Weights of a small transformer language model: 2 heads of 64.
Each number is 128 + 32 x the weight over its row's rms, rounded and kept within 0 to 255. Layers, rows and columns count from 0. The size above them is the row's rms in percent of the matrix's.

# layer 16 MLP down, 160x640, rms 0.234, rows 0-159, columns 32-63
size [ 99 109 100 105 104 105 102  98 101 106  93  90 107  98  95 102 104  99 102  98 107 101  99  93 102 103  97  98  98 102  98 104  95  99 101  99  99 106  99 103 104  96 101 103  98  97  99  99  98  99  97 104  99 149 102  89  97  97 101 101  97  97  89  96 100  99  98  98 101 101  96 103 104  98 104  97 102  93  97 100  99  96  98 106 102 102 103  98  95  97 104  98  95 109  95 100 100 103 102  94  98 107  99 100  98 104 102  97 100  96  94 100  95 104  96  99 102  94 101 101  96  96 107 100 103  95  94 104 100  99  99 101 106  96 115 103  97 104 109  96  96 101 103  95 102  95 102  96  95  95  99  96  96 101 101  91 102  97  98  97]
[[103  35 129 136 104 124 150 137  97 121 121 104 121 113 123 122 108  85 116  62 132 112 160  92 178 178  91 116 110 144 180 117]
 [167 158 127 128 180 173 131 162 123  74 153  68 152 107 147 151 123  98 166  88 148 156 114 127 145 121 142 102 107 136 135 108]
 [189  79 128 117 123 156  97  94 140 144 152 156 162 109  72 142 170  91 124 147 123 109 146 163 204 108 137 125 117 164 102 147]
 [153 144 113 168 134  70 102 101 106 172 147  89  44  94 188 106 135 137 156 144  99 119 168 117  87 111  90 121 108 122 161  86]
 [141 122  99 127 129 134 139 117 133  87 101 146 143  90 139 108 132 108 208 151 132 126 100 119  94 123 142 149 153 171  82  20]
 [146 151 134 104 149 106 105 149 126 141 124  98 174  89 159  92  77 106 168 208 156  97 135  75 105 104  86 120 169 136  95  65]
 [ 95  88  90 163 125 154  74  99 154 186 196 132 163 173  66  76 172 110 148 125 133 142 170 139 158  86 122 163 169 125 169 154]
 [107 148 157 103 144 188 189 166 141 117 127  60 153 113  56  70 101 119 120 109 137 188 135 146 148 205 115 135 151 149 160 128]
 [128 194 105 118  71 173  87 126  68 176 145 106  98 128 136 127  98 137 129 121 141 161 171 109 124 113  89  87  42 182 124 169]
 [104 120 169 123 143 130 137 145 137  93 195 169 130 190 121 123 102  95 166 157 131 162  86 110 112 158  73 110 153 154  86 153]
 [132  98 139  98  76 144 139 121 132 123 130 156  99 130 178 142  77 119 132  89 128 107  74 149  87 138  83 113 126 123 107 144]
 [112 178  92 255 134 176 152 151 153 126 117 155 142 197 140 141 152 150  96  97 135 146 166 174 173 109 121 118 164  93 116 120]
 [122 135 179 184 117 120 148 120 180 109 148 134 151  84 118 162 134 150  77 115  86 113  57 123 119  92 100 134 124  64 145 132]
 [101 179 158 143 145 130 171 137 129  85  71 115  90 122 160 143 118 128 107 118  50  91  84 148 117 116 113  91 135 210  96  88]
 [142 127  90  75  83 136 103 138 127 106  71 153 153 150 111  79 150 139  57 146 102 143  92 131  81 140  77 161 146 142 191 165]
 [151 192 133 110  67  96 150 139 174 139 136  57 154 142 140 144 189 163 124 130  89 154 125 103 128 132 138 115 189  80  86 120]
 [117 127  96  86 107 112 106 125 100 129 123 101 126 151 150 122 163  78  86 154  96 145  77 113 147 133 110  87 114 230 114  91]
 [162 121  74 158 109 213 109 149 103 111 112 143  89 113  98  68 179 174 141 155 152 146  94 147  58 103 116 123 127  62 151 143]
 [ 96 147 139 154 113  69 126 193 194 164  72  93  81 153 133 122  85 102 162 140 155 156 116 154 223 116 162  78  84 142  80 122]
 [149 128 128 119  98 138  82 127 131 141  94 142 146  99  86 138 137 116 123 181 117 151  87 105 115  90 158 150 152  65 139 131]
 [155 117  71 149 123 147 144 109 137 172 170 141 104 190 121 115 110 172 163  95  93 113 123 115 117  82 168 143  77 105 150 131]
 [101 124  97 116 154 154 194 119  81 160 127 136  91 119 115 143 145 119 153  58  93 156 110 150  72  61 137 136 167 125 119 143]
 [ 77 127  82  84 117 185 117 183 107 169 129 164 169 130 142 127 133 102 120  72 105 106 135  56 122 152 132 122  98  56  91 156]
 [155 147 108 162 169 125  96 132 139 141 121 141 149 140 183  92 106  96 119 109 115 117 134 140 136 128 101 119 137  69 171  72]
 [102 144 142  89 139 112 210  86 157 153 109 171 129 157  72  93 136 197 114 139 188 159 106  84  82 119 161 149 116 115 103 101]
 [144 140 145 184 181 138 155 107 145 128 123 120 109 122 127 121  42 146 108 157 109 137 130 123 106 150  87  91 109 133 190 153]
 [ 93 107  94  89 120  89 135 179 142 177 138 100 113 102 108 134 155 132 171  75  84 139 122 110 170 122 131 138 105 163 157 156]
 [121 104 116 124 147 155 118 149 135 161 139 132 115 183 204 146  68 143 102  89 109 166 123 130 126 123 191 162 131 105  46 184]
 [ 88 143 142 120 135 173 101 167 106 101  99  94 102 115 101 154  74  83 110 102 173 131 139 137 105 126 176  69 152 151 124 135]
 [169 109 120 146 120  60  81 113 102 112 120 112 131 121 153 123  86 133 156 103  80 126 110  90  85 113  99 135 171 203  97  84]
 [127  74 111 158 185 139 164 143 120 169 107 170 101 119 114 178 143 138 126 118 127 129 163 138 117 123 160 104  63  76  97 115]
 [134 124 109 118 146  78  99 105  85  74 127 121 143 166 117 148 134 120 166 112 110 136 122 125 116 159 117 117  93 213 125 181]
 [ 95 111 155 122 135 111 105 132 139 167 134 198 103 152 105 150 173 111  84 141 134 115 122 125 131 186 168 117 132 179 128 127]
 [152 133  65 118 154 154 228 126 143 171 130 158 120  99  97 113 102  98 137 126 160 110  97 129 107 142 129 169 127 114 127  59]
 [170 137 132 128 181 158 136 135  54 154 114 181 100 132  81 159 169 196 130 152 144 139 125  97 171 126 148 115 169 148 159  83]
 [124 110  94  81  90 147  88 145  73 148 200 166 162 102 131 111 159 119  85 110 125  83 140 100  81 158 113 164  98 157 122  82]
 [ 97 142 102 183 105 128 148 104 132 171  92 132 117 155 148 141 195 155 136 186 106  87  71 126 119 186  89 154 135  85 133 133]
 [137  92 118 148  96 125 175 118 131 117 137 186 137 140 142  69 158 128 141 147  89 115 115 140 135 108 142 154 161 199 143 127]
 [184 167 131 159  78  81  95 142 123 150 102 129  94 120 197  85  93 108 117 138  84 128  96 102 111 154 112 172 153 192 101  82]
 [ 94  93  89 141  83 102 109 152  51 125 170  87  97 137 136 117  99 152 150 103 107 131 154 145  83 108  64 146  88 177 101 124]
 [106  79 138 109 133 132 157 132 189 138 123 160 126  77 135 111 119 188 116 122 167 101 120 116 102  77 135 189 157  85 154  88]
 [135 168 150 102 178  95 109 122 107 133 124 146 124  98 126 116 164 132 129 107 150 164 139 117 110  69 177 132 175 116  42 164]
 [113 170 149 115 185 152 113 146 147 146  83 136 139 134  98 132 166 129 125 126  81 118 168 105  66 155 133 149  90 103 163 111]
 [131 156 106 112 125  87 190 109 114  96 112 148 139 126  79  77 121  69 145 124 178 131 121 111 110 156 141 138 118  88 110  77]
 [189 146  84 100  79 181 106 126 120 145 104 119  66  97 155 185 102  98 129 141 120 101  99 122 143 168  70 134  58 192 113  80]
 [145 165 127  83 163 124 171 140 141 161 108 157  92 158 164 106 155 129 136 115  92 121 118 182 105 125  90 114  77 124 130 101]
 [185 112 136 122 183  51 116 174  93 164 135 122 146 121 112 159 198 139 143 161 183 111 127 112 130  63 128 153 121 149 189 135]
 [158 118 167 212 172  86 116 120 120 162 166  84  84  83 165 154 109 219 162 155 126 147 114 195 104 150 116 152 139  49 105 130]
 [130 215 207 158  70 142 170 163  72  87 135 107 158 166 125 142 146 167 132 193 130 106 136 112  87 130 129 108 123  61  72 127]
 [ 93 152 123 147 140  87 156 105 137 144 122 150 116 118 150 134 141 131 142 158 138 155 147  96  94 165 166 107 101 193 166 166]
 [116 181 115  94 111 165 144 146  98 138 149 120 122 132 138 116  71 118  77 160 146  99 116 106 111 149 110 158  75 165 106  75]
 [158 130 119 141 106 129 139  37 137  96 147  92 161  46 103 146 149 100 124 101 164 133 108  96 141 157 191 120 122 177 118 167]
 [189 123 147 120 119  99 179 176 119 134 141  81 123 146 172 155 195 143 149 180 171 131  92 149 142  99  84 167  84 130  93 183]
 [132 141 137 151 123 122 179 100 113 144  86 159 133 159 130  83 127 110 112 130  69 212 126 103 150  85 118 151 114 144 219 166]
 [180  50 105  69 137 126 155 117 141 138  80 119 173 116 184  67 142 178 124  69 121 141 204  74  38 163 116  53 149  95 117  63]
 [ 91 118 140 145 113 198 184 104 190 189 148 140 119 137 123 112 126 117 117 177 211 167 101 115 110  93 174  97 139 172 137 188]
 [111 103 133 162 105 130  49 126 149 160 130 113 140  96 117 209 127 149 137 131  94 177  88 158  83  81 116 130 146  97 194 103]
 [113 235 177 148 250 168 156 131 144 117 112 158 132 156 121 109 155  99 117  90 116 156 149 170 155 163 104  97 124  89 156 114]
 [117 129 102 110  45 171 117 126 164 153  97 124 128 122  80 128 117 144 115 125 133 185 149 123 147 141 133 169 121 113 113 158]
 [103 116 108 134  26 115 136 193 118 197 161 136 116 121 137 127 140 131 130 140 171 131 157 124 103 112 139 133 145  90 119 168]
 [142 119 121 156 127  94 174 156 178 103 149 143 136 108  91  84 145 118 121 155 159 144  88  80 155 144 121  68 105 103  73 168]
 [146  95 151 141 139  90 163 156 141 171  99  82 141 161 173 153  95 184 140 158  98 101 164 131 140  94 125 157 147 192  97 138]
 [107 161 111 133 157 137 155 102 147 163  97 119 163 136  89  50 156 234 115 120 153 107 164 144 147 167 155 112 189 141 147  95]
 [ 77 128 132 112 105 207 136 154  86  51 117  70 112 168 115 160 171 158 124 123  85 143 210 138 134 213 107 138 109 133 163 138]
 [171 136 164  92 152 125  94 169 134 168 156 166 141 106 160 171 140  92 193  80  98 111 160 105 118 189 116  95 139 145  81  76]
 [132 177 151 122  93 140 152  94 116 169 129 126 173 167 107 181 180 178 145 102 141  91 114 176  99 100 129 143 140 116 118 165]
 [175 175 142 173 103 176 109 124 184 175 124 125 135 114 178 132 167 119 143 111 118 136 155 140 146 181  78 110 140 177 143 159]
 [ 96 123 136 169  86 133 103 151  63 179 118  59 134 119 131 160 114 151  61 151 144 105 139 204 162 104 115 186  77 176  73 122]
 [157 142  82 182 115 135  76 122 196 129 195 149 136  83 153 172 103 155 137  86 138 132  73 117 148 135 153 154 122 137 108  88]
 [172  74 107 186 177 138 131 131 101 129 110 103 145 152 139 105 138 106 136 135 153 104  95 158 128 104 101 169 167 115 153 121]
 [106 135 124 136 136 132 199 103  96 144 134 104 145 152  96 151 141 125  99  80 147 134 191  98 134 100  96 142 165  95  96 137]
 [125 103  83 107 148 131 118 108 138 134  97 119 167 162 175 144 118 107  66  82 125 121 125  96  85 163 144  97 157 131 145 125]
 [ 78 127  71  75 136 160 118 142 106  95 131 104 130 127  82 176 162 125 124 124 124 111 149 121 100 135 164 130 142 130 160 106]
 [116 124 119  84 154 121 131 125 125 146  40  81 104 122 149 106 119 123 173  79 120 112 146 121 179 134 139 101 178 111 123 150]
 [150 137  90 121  88 141 122  58 144 158 139  67 128 209 130 117 109 134 176 140 128 131 153 192 137 112 180  78 161 168 117 120]
 [160 123 143 130 219 142  96 134  97 144 116 135 128 167 188  70 162 180 139 131 145 144  88  93 107 150 126 132 211 156 114 131]
 [ 72 130 149 138 165 170 222 142 116 127 134  99 113 157 175 110  62 123  62 103 150 170 148 104 118 167 140  95 178 124 106 187]
 [ 95 162 156 142 147 135 187 144 123 152  88  61 137 110 152  82 137 109 155 162 124 182  93 140 131 141 117 130 128 195 130 122]
 [154  83  88 109 100 114 114  93 143 166 126 125 139 126 109 145 135 126 160 101 128 145 180  99  86 127 144 166  85 163 158 146]
 [ 72 118 139 156 141 150 113 136 162 155 153 138 164 108 152 119 126 135 143  83 163 128 119 139 154 166  78 107 203  92  74 106]
 [139 162  91 145 173 144  99  96 159  95 118 123 105 148 145 134 106 101 121 119 140 140 138 129 143 134 120  78 172  73 137  63]
 [122 101 114 109 130 164 146  85 170 117 106 172  84 153 178 110 108 157 172 143 125 135 113  94  78 129 106 152  79 136 132  93]
 [175 133 161 161 100  99 134 125  86 109 176 186  96  77 185 113 139 110 163 154 101 164  86  99 144  84 116 136 158  65 152 184]
 [138 111 208 143 178 136 113 158 204 118 144 154 215 123 175 131 165 117 143 147 133 117 137 119 168 118 123 160  73 240 124 147]
 [119 190 166 121 171  77 115  65 170 155 105  77 119 107 106 202 148 138 152 160 167 130 110  99 137 161 129 119 146 111 111 153]
 [195 182  94 155 152 126 157  92 156 158 115  99 162  92 138 158 139 149 157 126 106 164 131 155 115  99 152 139 202 125 110 131]
 [136  71 129  92 130  86 152 182 175 156  91 184 122 101  88 131 122 114 143 139 169 102 132 112 140 151 161  80 102 192 119 204]
 [124 136 114 167 151 136 131 109 116 181 104 180 149 175 129 193 132 158 108 110 104 104 116 141  88  58 105 156 100 175 133 173]
 [129 151 187 108 104 108 142 195  68 119 214 131  60  95  96 140 111 102 101 140 137 241 100 137 119 133 144 136 157  90 167 125]
 [195 152 108 110 169 201 116 163 125 126  87 103 180  98 218 142 134 117 127 138 126  78 130 164 126 177 154 136 152 131 156  85]
 [101  91  96 128 154  88  80 150 113 112 127 112 106 110 151 135 129 142 126 179 162 101  83 138 111 133 104 137 129  68 140 156]
 [162 125 101 115 159 120 135 202 134 138 104 127 112 112 137 186  78  85 140  72 186 168 131 152  80  64  99 111 126 111 176 121]
 [161 161 116  70 172 110  86 186 192  76 126 109 170 159 114 128 146 118 145 165 124  92 133 129 144 155 124 101  87 182 152 124]
 [178 107 113 172  95 112 122 143 179 163 142 131 174 100 106 183  94 106 125 107 161 117 144 161  93 160 144 108 116 162 156 156]
 [ 93 143  93  96 190 107  55 118  92 171 158 103  97  88 188 168 174 183 102 118 101 141 112 120 166 133 139 126  94  64 143  98]
 [181 130 136  92 137 100 103 140 117 122 108  96 108 146 131  51 184 148 115 100 144 108 154 171  85 111 141 151 164  52  54 100]
 [140 113 153  82 117 106 125 110 158 161  98  97 167 136 119 125 140 129 122 179 127 127 131 125 134  77 138 142  84 147 122 127]
 [127 109  86 127 112 178 106 165 147 116 144 163 175  73 153 165 169 166 129 126  94 148 156 157 133  94 118 127 149 107 153 123]
 [116 149 116 125 159 152 177  72  85  95 132  99 106 144 137  71 169 179 124 142 141 132  66 149 152 114 142 130  96 120 138 188]
 [144 107 100  95 141 135 133 122 104 134  37 218 155 158 100 145 137 113 141 101  99 125 177 118 128 169 140 155 125 165 158  88]
 [182 115 158  97 154 121 106 148  71 141  81 120 126 127 100  95 133 145 128  88 115  76 157 158 113 127 142 127 177  77 108  54]
 [134 155 150 158  98 201 110  87 130 105 112 168 136 101 110 140 111 127 152 155 183 129 191 116 125 164  91 108 134 221 114 101]
 [ 91  86 105 124 125 121 127 136 167 156 156 112 128 102  94 193 136 146 156 123 140 129  86  83 171 140 167  76  96  55 109  65]
 [163 126 120 167 170 146 161 108  54 154 191 162 108 113 132 135 106 117 105 188 109 103 161 122 144  96 119  98 158 101 142 149]
 [123 110 155 112  76 157  64 128 129 152 108 127  92 164 144 145 142  93 147 123 191 123 108 190 122 102 166 166 124  97 100 140]
 [107 177 138 150 133  81 131  82  83  98  98 177 126 121 142 126 105 183 120 118 196 146  68 116  60 136 102 109 176  90 135 171]
 [162 103  84 120 140 141 196  68 120 149 208 125 127 150  79 118 105  90 151 166 117 129 164 147 114 103 126 115 167 110 100 146]
 [126 106 161 155 144 123 117 140 112  97 162 119  98  83 116 154 137 151 106 137 141  79 158 164 144 127 172 113 159 112 137 140]
 [174  98 134 159 136 138 132 139 140 156 121 138 164 151 166 160 130 117  97 164 103 131 193  80 123 148 135 127 128 169 178 157]
 [109 138 115  89 135  81 116 123 138 146  63 199 140 113 140 177 213 124 128  95 120 160 145  95 148 121 114 118 113 103 146 144]
 [ 96 110 143 152 112 151 206 155  71 122  86  90 157 124 102 111 105  91 139 169 181 135 113 152 161 151 138 137 131 210 157 179]
 [187 136 111 145  70  78 123 110 134  95 181 162  92  85 139 156 121 155 151 117 133 169  75 159  86 123  83  27  92 117 175 104]
 [ 99 174 122  93 158 136 214 168  74 169 140 149 113 126 104  95 129 114 145 154 118 173 126 122  92  88 104 124 139  82  59 128]
 [128 106  84 115 141 104  93 113 120 129  79 132 166 113 169 128  64  88 129 110  75 125 126 124 146  92 152 112 122 113 176  88]
 [137 140  90 101  84 123 168 140 143  94 166 119 139 119 136 145  94 124 137 132 136 154 142 140 167 113  98 149  79 122 130 145]
 [127 180 138  99  52 107 126  97 144 135 168 137 149 217  79  91 126 161 126 158 196 171 151 180 145 171 150 147 131 125 150 156]
 [160  94 131  93  81 134 126 103 117  96 157 144 131 161  83 198 145 105 156  93 158 159 124 160 146 160 121 120 124  73  56 108]
 [123 126 139 182 163  81 126 133 133 118 176 123 119 107 114 140 185 163 120 111 149  42 151 210 110 149  61  54 111 184 171  89]
 [140 144 161 123  85 130 131  94 132 166 147 105 148 114  53  97 163 175 112  99 149 107 169 101 109 143 208  89 158 158 144 139]
 [159  93 145 157 121 111 181 107 130 109 176  76  87 131 184 167 126 181 129 124 128  76  77 157 106 146 169 170 131  52 105 144]
 [158 102 172 139 130 165 137 106 129 150  97 144 157 120 109 104 113 146  90 155 128 132 122  83 149 104 103 180 168  85 139 134]
 [116 170 159 138 119  49  91 145 153 162 126  86 151 107 178 162  58 105 119 128 117 141 175 171 124 143 140 141 175  45  63 110]
 [161 180 156 116 160 156 156 177 109 161  91 189  98 160 165  95 167  73 126 150 106 192 167 127 112 154 121 137 167 130 117  91]
 [120 164 130 123 163  78 174 161 138 131 111 110 140 106 172 155 162  99 146 129 108 129 118 136 153 167 142 103  41 156 167 136]
 [113 171  98  96 115 138 109 144 105 122 203  69 111 104 145 128  99 153  76 158  81 117 162 109  81 146  57  84 149 103  71  96]
 [170 124 165 133 154 203 184  89 165 136 160 149  80 102 144  72  87 170 155  93 140 146 123 124 102 142 143 116 133 103  86 118]
 [ 86 124 224 133 137  90 148 106 138 113  94  88 167 174 167 148 134 139 122 157 113  83 166 148 154  97 121 122 127  95 114 176]
 [116 204 129 128 112  94 134 155 122  99  74  91 120 193 142  64 114 100 174 163 176 131 128  94 153 137 108 114  77 119 128 130]
 [124 191 109 130 143  79 131 144 152 238 153  89  79 179 129 195  96 160 158 158  69 121 121 149 125 192 128 145 115 101 134 101]
 [ 85 166 109 143 176 101 166  92 151 104  82 166 154  89  44 101 118 131  80 104 123  92 175  86 104 130 114 125 127 151 114 119]
 [107 155 141  75  96 151 152 193 121  60 154 118 112  64 120 204 128  82 130  27 160 104 109  74 122 125 182 112 207 152 109 137]
 [155 169 167 130 110 134 132 121 129 140 108 101 118 159 120 123 108 154 120 117  95 161 145 123 117 148 132 121 106 122 141  64]
 [116  73 153 140  95 105 121 168 135 175 158 180  94 153 144  93 114 187 112 154 127  92 179  89 116  67 165 163 165 121 118 149]
 [ 89 141 148 113 122 133 122 136 154 109 100 111 125 114  65 112 136 147 140 139 140 123 111 125 109 169 147 192 162 103 143 232]
 [100 134  49 181 142 148 108 103 114 176 147 111 142 100 115 133 107 128 108 138 116 177  79 119 102  55 150  90 175 168 152  85]
 [111 144 140 108 128  83  57 140 171  93 113 131 159 140 129  90 128 132 154 150 132 106 150 100 126  92 100 142 168 134 125  35]
 [183 130 151 159 126 118 117 126  95 154 154  66 160 191 194 174  93 119  71 146 168 145 127 135 204 144 110  93 142 176 148 181]
 [171 125 151 172 127 131  75 132 111 141 203  82 107  54 133 103 131 120 152 104 182 122 152 130 137 110 125 161 174 117 111  91]
 [117 139 116 108 120  70  97 163 155 160 150 165 145 145 116 131 134 101 133 127  75  88 160 147 106 123 135 129  96 175 188 106]
 [119 102 150 123  69  99 135 169 172  99 110 131 152  84 103 117 112 111  69 116  87  93 120 136 142  72  85 141  94 145 115 147]
 [146 143  80 115 153  87 126 130 156 142 168 154  86 147  71 168 134 132  73 139 140 109 200 100 156  27 186 142 141 203  81  72]
 [120 172 141  47 184 116 130 146  76 150  73 143 134 169 162 101 101 162 127 123 118  97 142 157 127 101 154 119 128 119  86 149]
 [158 158 156 187  69 132 142  77 136 105  97 132 163  81 167 123 144 107 145 112 152  70 110 132 134 123  97 181  95 120 108 137]
 [126 121 100 135 147 128 175  87 141 133 148  65 143 141 119 120 124 134  91  91 191  88  84 136 113 170 156  69 147 158 138 173]
 [124 167 163 106 121 107 138 116 101 146 130 175 186 121 114 163 149 111 143 105 136  71 128 130 127 104 168 199 119  73 111 128]
 [135 137 138  94  90 165 101 122 121 211 132 139 138 165 109 138 108 174 108  99 153  49  87 179 178 134 138 144 147 105 106 216]
 [207 147 190 137  49 199 156  64 157 147 135 161 183  79 212 137 145 180  95 133 140 135 164 128  70 156 136 159 135  84 148  72]
 [179 121 153 112 131 125 136 152  83 139  95  79  41 145 161  98 113 115  88  79 120  94 130  78 196 137 147 147 138 143 196  87]
 [ 87 117 116 132 149 122 100 122 112  96 118 154  96 172 129  95 146 153  91 115  97 129  84 156 173 195 150 120  91 170  91 142]
 [183 173 146 169 159 127 166 183 150 108 129 189 114 126 159 157 185  82 156 134 180 110 107 113 160 110 105  88 183 128 141 179]
 [ 86 144 175  76 164 139 100 134 128 144 126 191 150 139 123 137 119 133 172 118 146 203 172 103 140 155 106 176 153 163 121 130]
 [149  80  77 146 138 148 171 163 138 130  88  78 152  99 162 153 103 108 104 163 109 108 113  84 137 156 121 114  99 203 111 125]
 [134  99 130 121 139 152 127 140  74 181  87 121 107 141 179 157 126 149 150 139  96  90 122 142 126 186 110 127 164 109 144 136]
 [ 77 113 119  86  88 146 125 152 123  78  99  86 210 158 171  87 174 137 165  84  80 141 161  94 134 133 138 188 188 185 118 119]
 [133 110 124 142 124 127 107 156 154  94 107  73 101 114  91 156 145 122 133 115  74 155 164 126 157 119  89  64 218 107 135 185]
 [ 95 187 147  80 155  90 115 128 138 138 165 149  93 152 120 115 182  82 150  74 143  96  61  76 138 128  99 135 101 134 138 159]
 [176 100 136 159 125 135  78 158  85 105 192 141 150 125 106 160 131 112 115  77  86  98 154 116  85  85 146 131 131 167 101 129]
 [107 143 116 148 142 139 116 152 152 177 106 136 117 114 160 141 107  98 127 106 140 132 110 133  31  36 142 125 136 107 202 114]
 [165  74 116 102 138 153 170 150 114 128 183 231 103 196  99 161  97  94 170 165 133 160  70 125  98 132 130 141 136 101 102  52]
 [ 93 165 138 103 110 124 118 169 104 144 104 178 184 147  88 100  93 102  76 112 147 132  89 144 154 168  76  99 194 178 184 159]]